Weights of a small transformer language model: LayerNorm before each block, 5924 steps.
Each number is 500 + 50 x the weight over the matrix's rms, rounded and kept within 0 to 999. Layers, rows and columns count from 0. Numbers have three digits each.

# layer 4 attention query, 128x64, rms 0.552, rows 0-127, columns 0-63
527505534535541491524498490517531507553488535502441509499476512488493523485470480504524539455470479493472546503469510511505488536471521454479434500454485458485489547465534500533447543461494501
480559493468477507527478484512484438520467539460475477535508496479516545477541468446504456447483515515525521463470465521550499499517505463556528478477501482488470505486491482476499478479504529
491573477457502543498549495492456469460541502493569484500505511505499509449497538518455422545531555485506466538525517475501546550501409539540569473491489529479524508520470508457558434524463486
540475450554517545558518509504464491560466545498428514457476492428553537520439495480475570458447508522452455513480489542501451491496510471441457533524566389551481486533562481487482546466523509
532559496480543520598538536437438465558461472450438514492496488495532509554544431486466501436493583493569450478463482536445490516529426456423507498484489518493497521490507488509506557504527511
541552613528465516549479482487529431587471497517505439515487482467483484489465451502505564503502551466441486498477517478414537568501532442544567485494476491433553488514566533538524541492480451
510520482458500496446451513501477591551493545545447487484472487519515480507527492555483588490478438472510456482517474506496489488518564515478491519498478506550449502468475457513476465443519487
493483535533496464491509527510531489536516503535450527506465460441477517536477423467511539499495540493526493492493451501440482488460525508521505528434449496469474512437473523517488512528511445
524474494525463490528532532507509467532470477501474580551456467476513491487452431493511526460500560539468496485454482564480542486463449466525460486448541478506496495515566436475459526433496508
497445489494526484520496539533524510465542494439474478539459512479464479499550480491497545511513458535490565513499455517454536462569519541484469522557610402568481542385582500414483453471446555
434595484490528496387543470589458458469503541431565441527513493470467456484554557487462425515500486496559450465508577425452511420504609512552485490498502499504485519575465586476557482564580495
475581482430513422517499484511510470519455581479560476552496522487461532462526569456522490477444492491436494538447453428541494511613603521538526425425497422462406426561479462529474468543557518
459458496484538535509472514505505468439509492523501460451514568473526453454543514478493436475539497515448465531520482508470532452537534531519466564515526457542492498464544509437490511510498534
529439510476389509551532447432501509526447507616475420493432454579432561539549493455594505482569556422519514467459439568610481467514544468465455520512460492390459505491466458542472608474465411
524482509426485507541474501552586585470485473491462486489504498488521528515434529484482517584487453492487513517490488479492511470527526531447496554512462483542533492564568487504510506480448542
502429536480472483444489570549585588479554559493550560526442460463585504536499485537506551486485473590489512479542424431515418501541517549480530527502504457475583554490493533498523527539518490
527475486480504452392468590502600478460654394534507522541451479451584514542512603507585516492558492533498486561518581458403445577462471459561434477448515593411560370458426447510640642467683434
483468519574434471511471477479551526511519614595495443446533555420490539565523467512459510457486506545453507517556466483428458517538500514523457367497538508466473543492479517407548539581513501
494503521518516457500527496442451556584466509493597589477507478473567508490518477524457467452496513559455549536514480536537399529509500550520501421489525510518442493489543561517454541531519477
458398444498534550478555494583555530467505536475394517543465521501465490541500479512586508583470423471526457451487493490495550462523533546529514603482445498526555486567549448444456526447467576
494472482503613439516495470502507514587517552550537522526505535410545491505484518526556513523470496441499498525496415491463504448489499577507487572500528458457506539466536561527451462505521576
498410499429509511513434490478527481386474450523424547592489540448463520562484523476530394523528493494555492477479527433448538511491520447520479526518476507529529461539463606496535608425512503
490484450483514553524455432576632523454598454502532507524462520519549523546485559523490500503560544497463554448596506491525445521470526474524427510477476531450479459450535560510463512516521431
500554497456563558652466360418384528585422607580424580539572518443431422478480613565450515522478424415561516496384520502426535374517522445649518688528389543533530482552445511479470554470417581
469503507522523480482519615481497468574345518421492447480489551525453487437592456434435545472495540497507424521464485533587559490498444526468511482424514487493482475525497545500418445494519606
439569576406500410574440474545488473452506418602426416452491513451512515413518525465549571407617487505400516490446483492507506588505488545449433534597468540481486423373527541459597473487577527
520496399495323607610585395464633529414643394475535426668393419556555569606404475450608549488585607382489706478491519505582361481549515546501482516489412514419532352560630444569471533452335419
524439536531438569391623541444545498529454476500447576535491460478356489602524491501451536555465508413558369474550508517519519510505428549594476567476497442554523526549469513478418569447450454
446497654515594432403510543525378553662395607456595523369541448453477503305562507628441479507437440561489378413497463490352695408538507422471483510491543407629427590496441614368552394551666479
633544634496550529528542448506502531508519477587544540545540447535569483514451454527484507413600457491432499464412456554577450481442504534496529534528363522495525499532495445471448519619382521
418482362498699416390351713582379391587360544585547585309534767505411394438673483444432391531461454519487307569414538455473471540446490433534507432545714521517370736364432543479619356594617520
456389500488519523551492582444535402557440510744475572460470576390395489514556519453502385546515530449421389507423496500529556427410464525546407557433517440470541488485500565502489512492489533
577447466542532510457561521501518547430492501550503520516500489481511513480450499579486550490525494454448457594479540543459469512482495524470433558490556489515458452513499458524493563503473514
502485527535502459522469503526548487511488507493443506490494497501496501517479495481519549438455495514468538478498479494527474503452566460471475527497499435498514515454547488518466565501537469
483573504526456423508564452523537477473456463452536475528494475512481528562535392473547452420473516507556526481536537513527421544456495476518536521513449507446501502457503531481517566405583544
465498471516486524459413477522508504519500453494555460468571547525473525466519476510536504522559455510559478514526499526488492543478456502513520486533474505548526469465452542572567490537440462
478447446526524436514491475529520527577540539518504488499539520494525533533527449447512549471488428494556514463535464554517452498425458502492488539497503462539511488472491485577474536462502555
496522494500458530480480450540509559523458447521556454503549474566454432555565460524491464475528484444490454515511492543434497523527517461488507436560470524482432502448481474499584501511526533
441459401453556563452552453508477515523519529530480496505520493541494535469507514489462467588532467508519578513540462550489545536461513533540512464475532474498462543437472483494567455530476587
489477501523486426551523476486513528509415486498500467538545476580461497496501452481502516481508407483485577455478453523559482465515492482549551454547512469530411480432596501459519520443509465
446418488539513433553455527499495543490490509525479506489458495510506479536539474450526551441454453530459547483516505561566470444529555545465467564562594452569497485466552491434468501434469566
465497493511523516454475471442501557477515489481588484483520525530518529438514503496527459477517505553471489516499499479492555489529486492476536458470517508542489451626516456507514456526508509
559471450477502497506525576486456496523428488516527564507517538435545565514472500544457508556483560528445511543515546485453476498456491504469434451504537487535531477558529494514600478501505544
583543456536415516465473533492539514533404503509538464474518500499483477499553502546521525525423538459448457452458503489428542499509508476463529425462475521513518465663527486568563538508466491
532544414504474499472519455426518455549492473464545512510522541477474457476515574534514504462373431514453503580510480500546441544464538498496518479462540464436452422668464499478487575481482502
432485445486583517501520540567392508588408530552526496499561538479482451431572478475454498584471506518443479414430413472541501497524521583437478549540499477566394538463485527515570488504514493
517585488471429551549463487486435528482466476518482527499495490474473603474501496506507533428563599516476472456462560524431478549517571477496456497496467450419494506586502503544514550531478452
546520436486509515540452384433581539520579562503482583399520508507508537509515558601512505412574468409488477494457454582500514489524495536512463463456506530445465551515593531521458438496479457
429467469429503478527575559506390518567479536526550461575449491486596482511538499451517386517525579554415456544495506519514515560464493484449459456491578471466462453462531505555458521465536620
442467497581494510489433522504466399473512509496479439503472528479567486522520547552587500484486524546518556533554447543534533502503484463392433452520541505534509522452500512548490532529541434
445502485482513519527470541573367406502472494484399496522478541464514454531492519473524428524481496538533454470444550526462623451601489490566535555488476444514537428536525494471503523464525526
519523446425516410462499491498503533553520530583559420467500540483532523481491551516542378553415518523472493506473448451340488506521565530451472540480498448471506527592572594486561514497549508
479547483449446451471472506592561569427520427374501411495494490579481501514434496383443561476606516495526534534507569434563501585562473540532519555518483532571431493524558505431539476528543453
575463501422500562484521500571493548359671525687488508495447454478540510555523531571541391547438468457486463511471479494483448481484548610414523472527405526455580452531546505571455481540391538
522528559446443565457487424442490569507546415426465392531543449543465570494529542547543524397569419481496525430510438571492537540460521475455577478500445574611462422563491472577465466473449438
477475552452529443476531544658467479478468532515417419550437457435489500615429463487537433440540490511475534505446485468451544459503573462507550546597401402493587467496524623558504545522535530
462420567567606484445494600521487459572444604458540436475499484524540475448619404499462481497426449516510529484475420507485536413522500499368534386544551437478479554456419554409535455566565524
466512474562542462519460430509491489500548536362577531450540540534549522488488535540539440454571521586438482434596496467402518530467574418502494388520511518546405483507542474411599475471595499
500558483512506369526440491425452498527421484407561477451544512526492461401550538517426475491489515551536528550546518469456489544491446433514501486482594512538442477513504535495557445488608499
462492434474496480554621406497543544519584480557509601566544499437518543548435504487640493402487485536451450454547479491476454549412565491503465549454424510430547527511506487523507610530435513
451480429494411535489455490532579481539469479538464426526494432539453541542455481484511536512526501441461581507454450507616521469550532460475467575556406484434582446533563495529525525505461451
471546530508554428479445538513484461521482498390559514374556574511500476442542595546419450449565484557487390479475543463428530523484428450523476448535580512563369552472464508421589433503645495
512430401401490515538390540519535575530565591594438428444454467418486438440535605528526493651421496434552535524485430516453468440521459534430483545521498486439514421554530562553473493498544521
475492560511576625519516542512431384408514450615378531454649577450511485544475558468517419535331547502579474557491565513424489479453516432586538611572510476548520570588407416324563565544485462
556498532448467461533541486477552470497563497525440572578480425459487482537461494478465506562453476487606572509478507489545475420434535549528467530451510457503581396504533442560510533497399515
593520456510507478504490545510554488491514552511472492505501540454475521603460519497545477494496500526503473491458432536435425496475505447584472483465471437463499565498447503477493503454499500
466515533501582511493498464480484463559534527451482533446515496494507457454500524478550505511529496476545419437487450467485510571533458523495548511511521494488434544489505515448491455484517572
506488472415547486552512536436471456484561566465477561559453537493504504447451469443501482527415548509606513566478572509555533467546463488533527455474549554539529494521552434422438472563423440
537506575515496545395469573546549491459540580543552513479528580479450579415518541578518465405465470530507463533498456466504539504553493543484512534417520426454485461496519454460504509453500447
465500483511440487470513460541482468444450455523472466526601512526534434431435436462460490578571525546536522489577519512463454485505570551476510439600499580545539489522555488541484460539459488
513504504472550510485535523489406486512437518578467481542498515442460527554468378506404471622458449522509562492563486588418560479471589442553501435518480439528486451476490446538481507418471518
541497415538540492426520531481535465481580478513492437482495506500500545529507460544483576559477438523413503486496474490563466465563520470470533556457485514521514406459445448524562533487531509
516483482445533515497473433491557523461552444553462478519543418475520509565413477462469535547433478568534451493443470528476469546448551426490485431462492511508448489528534494549517565474490449
476540474541488463502490445450540481465494493474518510566521513464508485558504512503478479457429563513538473443448506485532508590484448441498481597504465427490459454469469607543556476457502483
401446486642497531445486530551497542481501495423434457511467534542568457453565473436503476575516442374371591546557551562428528458550539485526511585433487484493560570471574418476605457516515594
588435548514439457417528609448452499510481479512479521498495566512383627479509501527500418501411547434481472493541560488457440447553552502414524563392448519519447569492432577465456500504490430
431488496461539508508475479503574467504503488515534548464571472533475516404464436519503454512454499408457568501549548501509480548536476552418463480542560545528406564507537515518514505499543628
557494498465367398541448581490481486472489483502517507536480412520466505476531495568538560486389533527515457547583569528459494417493531489463541560455534466485447460547545397602483519500607505
501477551498443444516460521417553479501454469493535505469519409564502500529472557414517490493389586465472523428506476431439517497556498542547491516547553482454533498564463511431459478506480565
432529517445468530561504560523422546491557560527581590483398445497520471426532438452503524576468525506426478527449431387512528530527505531487434566492525435466455473544539500444406483513440475
429410515502542546478471580501361504479456704533474588554384455472492424568563557464535463580454514632504447502479465565455485520508576508485395577511506564488556408564441555491441594504433467
525566470523418456548592488505507486543545570532469521449503598563409462518476514445442484500528480471538521511559465511480510468519459581526534518557553519501426509530469562502476458528465478
451495542436549415591491446539481483507555480514597529432477450517496482524409480488431473528464508510527533527505621436563529467517458479451545483592490496499513586511557461430467536539426487
473474410504528519463527552479590513523526539512478477524582506577447438533431531495514509447520459504468502459489469523431485512472435560459437524512499462499498485580465542467540482443463594
478486514507576333446526488513549503508541518443618585468559441522548512479524516502408482562453440510474494528519476447467475506460500610498476588526475502491473568524505517487560522550484588
424463410546610585514443523507554535526509481532479469628476513510473482505476549502450459444459438462495551500455490464513520482509535417515512514504472484494554506500479577493476495426445454
561511477471479585479561493506551503534482508541458467526486424488563424565514448531566504514607624540428531526553496424525567579544467505460527456536503526553524442477470478492450495455575492
504540460499515454570431542473519581541508446436515416533565495534439546572420433454430482511490430409543544506506496521505498541474544535501522423509451455477455483444568460518501480502512472
458462465513472482453584520502589456450443491397474502485498568526439565497465551503446520451430426523565489495426493574407446473515508570554516517488469489455452548549440532509595491521548542
480532548416473488504459431525560551511549462541552471502572395382494539500597535541552532530426536542407489534575536438557556523550515469405491443505483400444442472540547568543415512448554415
351572590388533584679541410456477438522499468505567493622512445385469422477586542583486566477547543491498557573429494535479478466539490503431378531582655610544442477469549494516398629588422545
488443457495450445555487381480537568505437496468411465483466506524557448511583510460555572449463525504527412475488533547552525489419497461515567511555471509507457588511455438554442468473517485
528544383555529475470534574555577517525579482315588300425445572619529323551504470289500578684530589566467500500480519648503559390518498519487426466507413444523484495389403417493675533678604555
500555521450541529500481461510524528496530535416533539503505504433419513486449489630569419519525393513435489520495573550551453520423462580461483493444394474497498457471579519504556566539466510
346411481575717548560591424528514478491435469503585643545517340432549476507347700700357459585135295497531502490295291403352467572498633409570443605327484465481514468641534738538589493477443543
383440437583461570530508451489636559515456454556503483481496545460551475523456523537453541443472474542534494474563557470540521474524527452470567477505488466433523589463384480612514520487521514
518447529500547474479517492463431494491485502488470540530458458513439488463514502490470575524501499561600459537589527506606546539505436554465508493497545496564540477505555507548452467493449509
529471511514449469499514521497538475435528547535399566568443504471478541506477428441519522547460518463543478463515501475576479431473523476485507494487470475594576418560598484511447507523443513
415534472576435502449538447570531552451486466520536381431519663474518468543504451508542476508575443501455486433527447487410467478503504505486534526484441516496485485478427449450626595458526549
452475483516522524469439501483453503460444468465516507448462498593515513474411444487530466512583466447517549461464471478577505512520532480496520515478558611572483459489504593472535500511539533
573571461528536509538550511437487557508518545498474465556457484524521494495458457497474506520529485478500516509425473526498508492433529412463541522423467506560519379513488516478533504450480439
505497497487569439421473486537486520529508517576523408425516545572505431493544493486417454511554480403546462532485398568508518551531577569494547481541509507514480507543498496470434511462476530
410514482549570608520526504509461542540506487494536563500521592425478519571429461440379500442540458552558599449544544481577574544548444474524487518505480422425473609385468529556503487414485508
423477443551541532442416400607498575422407497509456400460485515543529449542484460409455478450498483450551549563499529553518448494443505492530541531542409508556426459536563506546512500473509428
512520508526505512549455460399543481452529483475469477559458529516490524473557479412581520420544547488645504466413518517435390486395570464478565575500565507491517468531554486408521497486431572
483479601419509572573576576485439525419555513431539543485494447528432516447491568555502477549458475483528474468462498472460508532580532473527475583504553587443453512519460565479479465448589483
508527435470517448508550471463507472485518540574484466558414490454502492533530493523503486550511590559531601510460405575365557546352485434532514490537518450579576524474526507433557495440443492
497553522620474446467489526558463484447474509554479442531491497469464522484525573522394429462549461496592493525590500497471473569489543591565498489544485477461481539545513487465523499462448423
511512539512426541539372448432503459566476466576429524588574580494410524495568549496486502428504480493535529502609543495466490549466501561454574518416521474431496541475519450400407390513423411
571446437483578509499522514534464483610495497567538503508493473445362452588577439518483454484448527502403499442582550540565595486485391459536383460500470475573577562533508521458491481470359491
494479481419494491494529484466436367431516430375530462569457561516441542469634518543562507491527507512478543514491587570501470434600529485485448511552506532428556486446403536496518562544480422
434489587422574508415610569462494488424473466464398515502512540428444548373451577611535532447490516559506599518466573532436526451475521513513479514556471547514420409418514478519551542474647584
490451598440445439498550538514517471497483588488464546538443473466512569453517485495537483499364538585401447492440547499425505575489504471554419553467476545592517417493506493580503533543520517
545540541420489528448475531491425433422569608448456561451570533531424544465477459507495474422555555552522481542455536460578479574563512515532426481564557556474527512508516482491480537483523467
483533532412489412511565494525512393518511511434416522590472369462471476450560555462446510550512570507590494484441533468391524579540581528612578576457580508566500462502483518412518442501407456
474441524489501434523540495515511446540454444458533504465523522513470456451532626594479500482367533493473509527517456458477499501568484544431503507499496512443491526481439602481480501531525521
482467543463515479486441489497454503468437483399508428543456497544436403537520544548569450474502505487494478567533533526454555555586526523501571512544518487498498479515553501478565536479531453
498513563543538482432473552470480449543497503598528538547456522417581496452476471524461469484482484494497505464530477471519449433460480487495458508543511538533469456471404548525415504498401646
516515401444507541535502528469449477519489473482434515554505463478359560475551467569572517476505475501468536409462566514511487493467448530495438458504411605488464466480414539512514468454531542
525531404450543513547561513556511487589490414416486487543511534469542553525452483459477484450547536494501523525536503438449546562546602553531465522528433546402437547395427535442451497489461437
528631501598512570534538601585497448440488498465429469552437508548413447439487557468430465585481581479555502551437429519481488493543499568521490462515467430494348478546575529459523471497587531
542561505453520554499542526522486434496559490435551475437524483509486505440557540495526475513560547506401560523498484517494496464573369441437411480551553553511479436508478536466597501514543515
509580535524518494505462478480538536507532531420510485474506537559464492493526558489462527486455458468483553502353443517428499491496480401562552513457562514427563498564530523536684482577550461
452469528442490499461476462479519526527515434555650553419518486501487538530526457549521506454468531476506523475516468434540426475458393452443467497456594556489514498504450502564440501589512479
558411455420422474500504469493500501525464476507418477527495446478446566533531504510598539520520516544508430494609545411542529515581543519446558478533475482515483437477476452456356491418562465
565536449472591512427547481482575548563564489376565505384523450545525503505464599499478478518430431500410497470427398521438543495508532445491530474445411486464531540566456577477661455578560516
489456461516519551601523597464537523497452551503413422547497473532508385538517522570456527561478470539461563520495461544498501473500547554492534443500450523426480411499430506541530564454570566
534523502524589472434468304478450487489475511555383593481601471454483556458451440566488429494508481486661465421521433389472503536445561394611702487454501491517500533522488480399514496468521411
# layer 4 attention key, 64x64, rms 0.512, rows 0-63, columns 0-63
594512492555528504576538507447508528528559465492488504551487451562441548491431546521541520427513573502518561461497564559569439416498506566518527421493493530554501480494498393496536512557486471
445476536498602506534497535510552539483494385428597562534470435512460536422528481534522480462501533441424548548545463493494564535543478580461581531528502523514487522477464563521458576466584519
548443535437549470465480567456549566462533463528564555497514474512476477473590468511472407536437533475463454580537426445439481532537494439515493570491536475482478517478503547480448475564451542
532528465526528458459603383491559516351539521571484419556508490451444567481518478534446541538511475491509531514539523539517448439471543518438514496505420493512559520462483431504407523476479483
466465538427480440490539433486547594457514436464508447520556524501465458533455538580426508557525530495526568423544424446542545453452493490493474446549485551538473582484509475482411567455443593
479602471504540545538490438434513513465512606443490485520520459457478546578513570530455475499489496537504504477538543532477471497489346507527599565446458466493467535443570433536538463468549453
608537520613421448532479493533572552420498461555456542580501541457461493461491522541553473510459566483539457512462613474465424443482494586474476456419485482454623472489531502571534569534533422
481455522529389482592538453511497521466549521504471381519524622469479610510439486455472564449492562441456480457540508502584463481468462459553480477486533517526441550527572402590457376488466541
534468512581478530523478494423451385468537551487524498540398515524418551461476452488451485479514563426454499494529514549577504526546521531587610512466474516450489482469440448553446417540466554
601508488425530489499437576488575445429514511536475498420564465513682501504568533471416482558595488547466502498468533493493574518544549470528501540480456530496448510494429554531487451515438516
494496512491506442490505502502545543518457448481482486415494495472549495560439555481465462475429491511509490378469453415435554562449588455534495519558558443485537519509473561448507575540573531
574476462536493402482480540626522515437422492586619518446525580486518470490447561520482497528439511583472573460487505536533375411474540553424379399467454500498510448451546429581585521487408486
552431566466560467521487512529528568436482488508612588482604485524439480527543625495418422471525481438377450500469439516399535617452480521516480492515537528513553474524439500504538517485544626
499550463539472432488503438499468509566470569549524487466475507530435440555550410472488548495448512423548542490543497470526394462509541491436481466459511499550540559485552515519490608476629560
592410488404614470482467500547567542448472452523536566489567476447471488445512516553456525564496451560498467481504550469385483470486377546439448524486542542407507455591484505460489488540515536
488445463439548493457567429585502548492496407442484552506549486532464521514469500480504545543491483541494414421511482476557553584418539472487498557475504513531402481583598451483550596542492499
515527442547529495485436402480552359372507514466518480427458458455524492577458463530508487476489457588555502610514498516518406440482564429529514635391438422632546543602379542481513386640416455
549447549490487476562599420522509512535519456560461574504529519489520593496544455428589491444524453547537522363539495557461305466513478497552510437419503511459418465475500529500541527457495511
477453577546598447373558506525472503598517447412512470548549559472526528412455482459490459486494411501463551459538531566468518510444459409523560581474472576509481419501613425555574550520503488
523472446449627558493426484516554576329431517551460572602506427474520515530565507442528435491491452529542413474445437451427526521555531585465456502546569465461517530512398476535477394426426532
486503510469554520496435480593473459552457434435566589562580493444505532500576564494511393551463363487451440427421536457500643497477499458469459584520403455461512569543507543488516428500503607
532486551435531589545529534476512414416396382514528441519432472549498520497540542548440523565511523515479480473486609489481487537598514548513499550536521453626558515586514488504529461500480508
509397523409402522582483532486494451496574560494397477501485562544524472424556496424576487558436497628509449492434600589515520403494600466554484513481542479493472455571525486507532540505503491
610481465495454520517458424505536489505460488505566560409504507476552482509525547546505531557563465523616506502483497435530456529529435637537502621506408451533549524446503433505572492442407511
525618534482536511544516511465522595439367535532544514597525539444507521526555562471476518418449445477388480519468502491516491429509397565514413434501499493389477545491478534510478471554497665
600376524501465558544553505497444497641450481480487440546508534562417540519449432511479431588533429560486482392514564465475501511474489464564573453431563511515475442613510532584462499488546486
410491459484478532487466547520493475544574525478453537485492493542564520525443434542607503461547444476520494511489505406500520532481489453440540499496467543541499486494453563447425504436470466
522495469527439529471553525416519577446554493521482451603498438468435439648634536463474517412427493466522386468446480645498504474445463476437484501509523497470563557469446506475487457553486559
502520508496493517451561483476477500499418583444445488473577491502474482526542527523543505526521474391488403504444508527515486522484501508550509525527613468485422515487581520560503470505549477
615494516580571497471510417554516476560542474534535510538521538405556516484519430431487452474540458506551487473531487411559495444478526458558564536447381382519528487441319452506538516512370399
542583485512512521607478577419480549581439458437526521512507587548506467416452613407426480505419566486517597475420575531514460496517533559589504524537464528539545450521501409499468470582540514
614486541449431634555539484405539435562484523558474502615538500495429465582542502524529495486520413523377435457413547636488506419469491503538493460487537472458505588548476546465484449426466513
585538459560495496516510455556487419444518567478399519565540476441432479476483504444554557512497463438569521485462511516547443397503527521449484458486468492473551424500510438508507468500432476
539545456482507411503519483462512436471484463473520465479461497502492538467464488499543546502496540522575625531534544557532399418490509547484476490524443454603553458488466433502457510521392445
397465527414503531478538528414531559535576498485482593472501492462580560536396525504503501518555465556480526476479495449434570568454492475524551575526508507530439502523504576526581446522536526
513483555490547491483489580529522491482499572542537487519517515522500443536547498481514506501466568447492532499565498533510506636486363519610438523529489486560436522383557490417495473458467538
441390502524384476509538536531493441391567475529375454593464543528502533515480413477515566533472517510528534461504489458587460469487501572484411444468408470550433483478484498520508515440489496
428409491533449458495458515443507461596421480501514617469501526550513517504530509599596464523497472541553451547452463438461526524558419522554580482517452552475478516489556644532536477539557471
587504515501482514488519518520549452535480385537532551448453491483597462448453506471583492547601419543404455547474452508469562552484550548525534478474533577463469516556544501557509608400468481
481557471546546452483445509446471383528479501486575496465456515545535462519530547485498527464565491584492445482451486561473504508608572508564571542444515537510481549474373524515589476546509448
544532465555541526436470548516482546471502532612482471514534522485461506466558450466486414480599512422471556546513578551473546589528452511386483411510472486509495499507423555560431465475502505
514456440426523566505511541576540541433433537494547547468519508490519470539479459502574404542460418460465500547491461488510453551453500548466497524410491388501430432560510514536482472573543568
488546482521505532471468514491440490473530438461376497526502452494489537476544472498528540444495512548579608560573649510505466476483572572507491476533474515490572477407453507439534412534503488
480475563546484556537465438468540436522462441500479518499452466555440536485506537567555535461463433542522534463493414415563480425524492558554509425483462471452517538455435586498462507484542545
526507515521456526542482466567498536538554493580495464587428491530433454547500458465513475519517476505499624452500534497518453466546494423464526402508475426584530472479473522505473440504444491
493476486452536500482483566545515519550486480511553568528518510558497534499464463492554494499524434540438513507501475448474464522471484485457450525487510556484577457479524503514510538493441405
493522521523475496529525467544532475430502565496523425449559541540519536469504503536569564445457448516521542437567501519540464430342378578484486395453490585452551528452466472501481479544419512
405472473526479477558561554478445538458524524411485516586569586503464454530586451419606472536473488450533501646596541537469602489523538412458451468363473480426501594484495549456498508464511584
487492530445462498496488532520505484484514615497466575473493471632485491532443525542446533532449463479404528588512486472483482524560507443464373537481449508450569422632417425437544523585547520
444478609517501443500456478527490477443556462536598532480545557515500509463557453490452450531486523528413551548541434511492547488560516495500431465523520553480422520538495509475494594521582549
571500502436559554524460581547499429522488525420467532381508448566463562425493487585509495505517446484486489537493519439486556420491497465447502573558421493504494409388448516508427501499564544
436474436488517525528577480512510506479375564534522534509579557566455500464495545632530514524415446399476458496411549375504439522537533489432463479552532563505520527465491517477480435467509497
497506475508526428507502578542481519486403490483504421551547548555555465397563495494515411513503459490541500524496583471446516473465542483536512570514541532501502436464429568484523526616521509
493493538488446474522505481450525499491501510580497573456527454567437484444466493567502553563490519424510475463541548498454498481517449467379515361450466452521604562493551505550472556443517422
472530514535482534526509559544510495413556559530562436471399454457511540555526495459520545403441494490470502622571453449552438489533481464455516465399460449566548509548479511568527465531484476
622455529504521528549588464597527459418420467536494482432414429528453518406497535601504536517404457529383405473431521509622545461520542519515461475538478484559473525493528557555561481463537457
459539499409606476509596520467390562477417371556488500555514541523506543433527494491507502609457556459408468487445539443533445522509530505446450448468579400502394485511542549571508588541634580
390546498522553496454503496557444473462481607448486476388561552539515519486441553457545484516515484476511533540522440500484430609521566504575481580499561519560499441521518476509510503464605479
434599530484476443532456596455435468557356479475548465413543562499482505566511503515417583544521508397503578557525554454416438578555439466533449547608553498455460500533558546458549553505579635
498460426484422469405498428582562453510588574419505510404565551520469430566479553467612507415517462489483461424539424542561474506531533597536572502544425541519449593501494414368502473472419474
539443433437504565601582457492539561563518554562498411528437545500445465427486433497581427498478459558552473550434524495526486449470508515537489521467551538582509479524491479516460366554465480
537570474593544479480471530517452441506362563500572502513557576441434471464554499464390501507463519367501490569530529558470442526518553460601471531578553401495494502465556501547532489540572534
509507516474485587584444509419436475497458515516523564548549533505528525513488431486517530621359522458459459622436621427516415572545543421411469539442572522427618527523528497514532536491497471
534524497507496474554444487506561443458642500574569519486555495392441457502526533595478450487531586454499510547498527539466507475485581568482520537605470459585533515363392446482463465513485528
# layer 4 attention value, 64x64, rms 0.52, rows 0-7, columns 0-63
528464599461564535427450521484470536513571490520503496451460545545433519505491537501429563482561476464525510419489566525559518537536576457503508550496524481461546499487519438404507509590464458
449473513494496595635545472529467486478489429540522521448450404524484489506388492445535463421488548530586525559533566574452538431485500490586498511561578474502411522507507488509456557456479596
547527511622528489424537486488481470400514443515481479544521551418476449575497535539386481483530479441504572521508553478569547494423462468440555544504475458439530556429554558544438587467494437
469429504447464559426508531482469452448563468591541507515489433435571475454525535557496531538410492579465411476452444483473437451518587456576462540488441435539472479478523497532464395553510520
566478526501515479468474459544525511560515503482502541475453489472526496445478490468513423585428515562498451526508485526496461462594483526499486525503366536530372490554494554596502534453526530
507519507455552525431551491514542542484521444503483493491545556474512377603511456465451559520516497432555535552519495491536521454391390535464522487525505520529527468464532549573540505452482449
380525414516508388485527415507521421497563462599493516458563449505429435527472497389521516502427473466506477548441565516503533535571448461505506531457589512513488474454450542562521406550475531
478539469470522474528541560419519506527603498516463508481557517526552399473595464501515491489465510483483498442476461384510435499405459570467488475511510445490538470463509477528492449437484533
# layer 4 attention output (transposed), 128x64, rms 0.464, rows 0-6,64-70, columns 0-63
469572513484343532628446488524453397430514537513553486422428453524458495561520497420399522520491553465497502572492447502511609447513510537484484465545471537514581560497527517552432426430494539
520493487517517393511506526530471564517562508553528524553533628480545529527559511579536457414470542538439473472532423431529441487459449476445442509458533463466402553457395480546540465559497496
477452496480492416574441531501506471484499480514562548367460537525428478477601423494490452547509503505446525487571480526523498592554545497515476467482505506475550534484589434499480424503463459
422542498575577500503461552552513531542512558369453524501439515582519531493507415416454500518497501505520563611522531527490581456492515595586479567522519501553524469489522470479492478514485599
481417483508575545459499523466580559531413445483511439499505589416536515443521515467569555457563584542458450410470503494435448512482509490512503526504539489526534491418502446486537469544472429
549509457535497484530503465492511499550404435472502489447494484467480457445489528551512409513471463528488500503525557449506467577511596508532479431471443498442570555456518536471499587517490440
539507509521472503529563486463435587512462555506456427639577547513497515505486502590494430440511497566496434475491409529517459486503408465513489533473432496424469537483415455510551519448505483
464490512536536517465479456545551475540493540491400492473492539530487483481487327567518470486564485491485460513449411540487461469494475474454371515483449492497456485440512528504473507525428531
486432491521533511414535515482499478521546537555462620512490472481432502523470483466530551495394522499508487431543534433538385504468484480444520480531446482492449590563476471502479524463404497
444511560488510458483422492520672531509421460551481422551496497531503423578546518509485515491560501502518515448470457505560470487538535458503412553477513454451520475458437535604595500452513446
575523425507553506458581531584459427509524534536539536545512542516459500581452579561515491462584433379530504564429525485450553544601434476435443447484526464444450504577504507460525598527531374
479480426484462476547573480437444542516492521502597575483554483418452494538487545559575466503538520401525519499501545499470507542434479538487541438481586530484536497569441455473472564530566504
498517463460496406508465497487517408492448416517572493576506483557516570506477543526513488594514501495421541462609543562532450509505535537545420507476481511463520509485573589475516527555534445
591589506409451441493526553446426472467505576496470484476529416501522396542554504478465565419517558432473454429479471544599535569572512560451468437416572474464482495545487478527410470424556423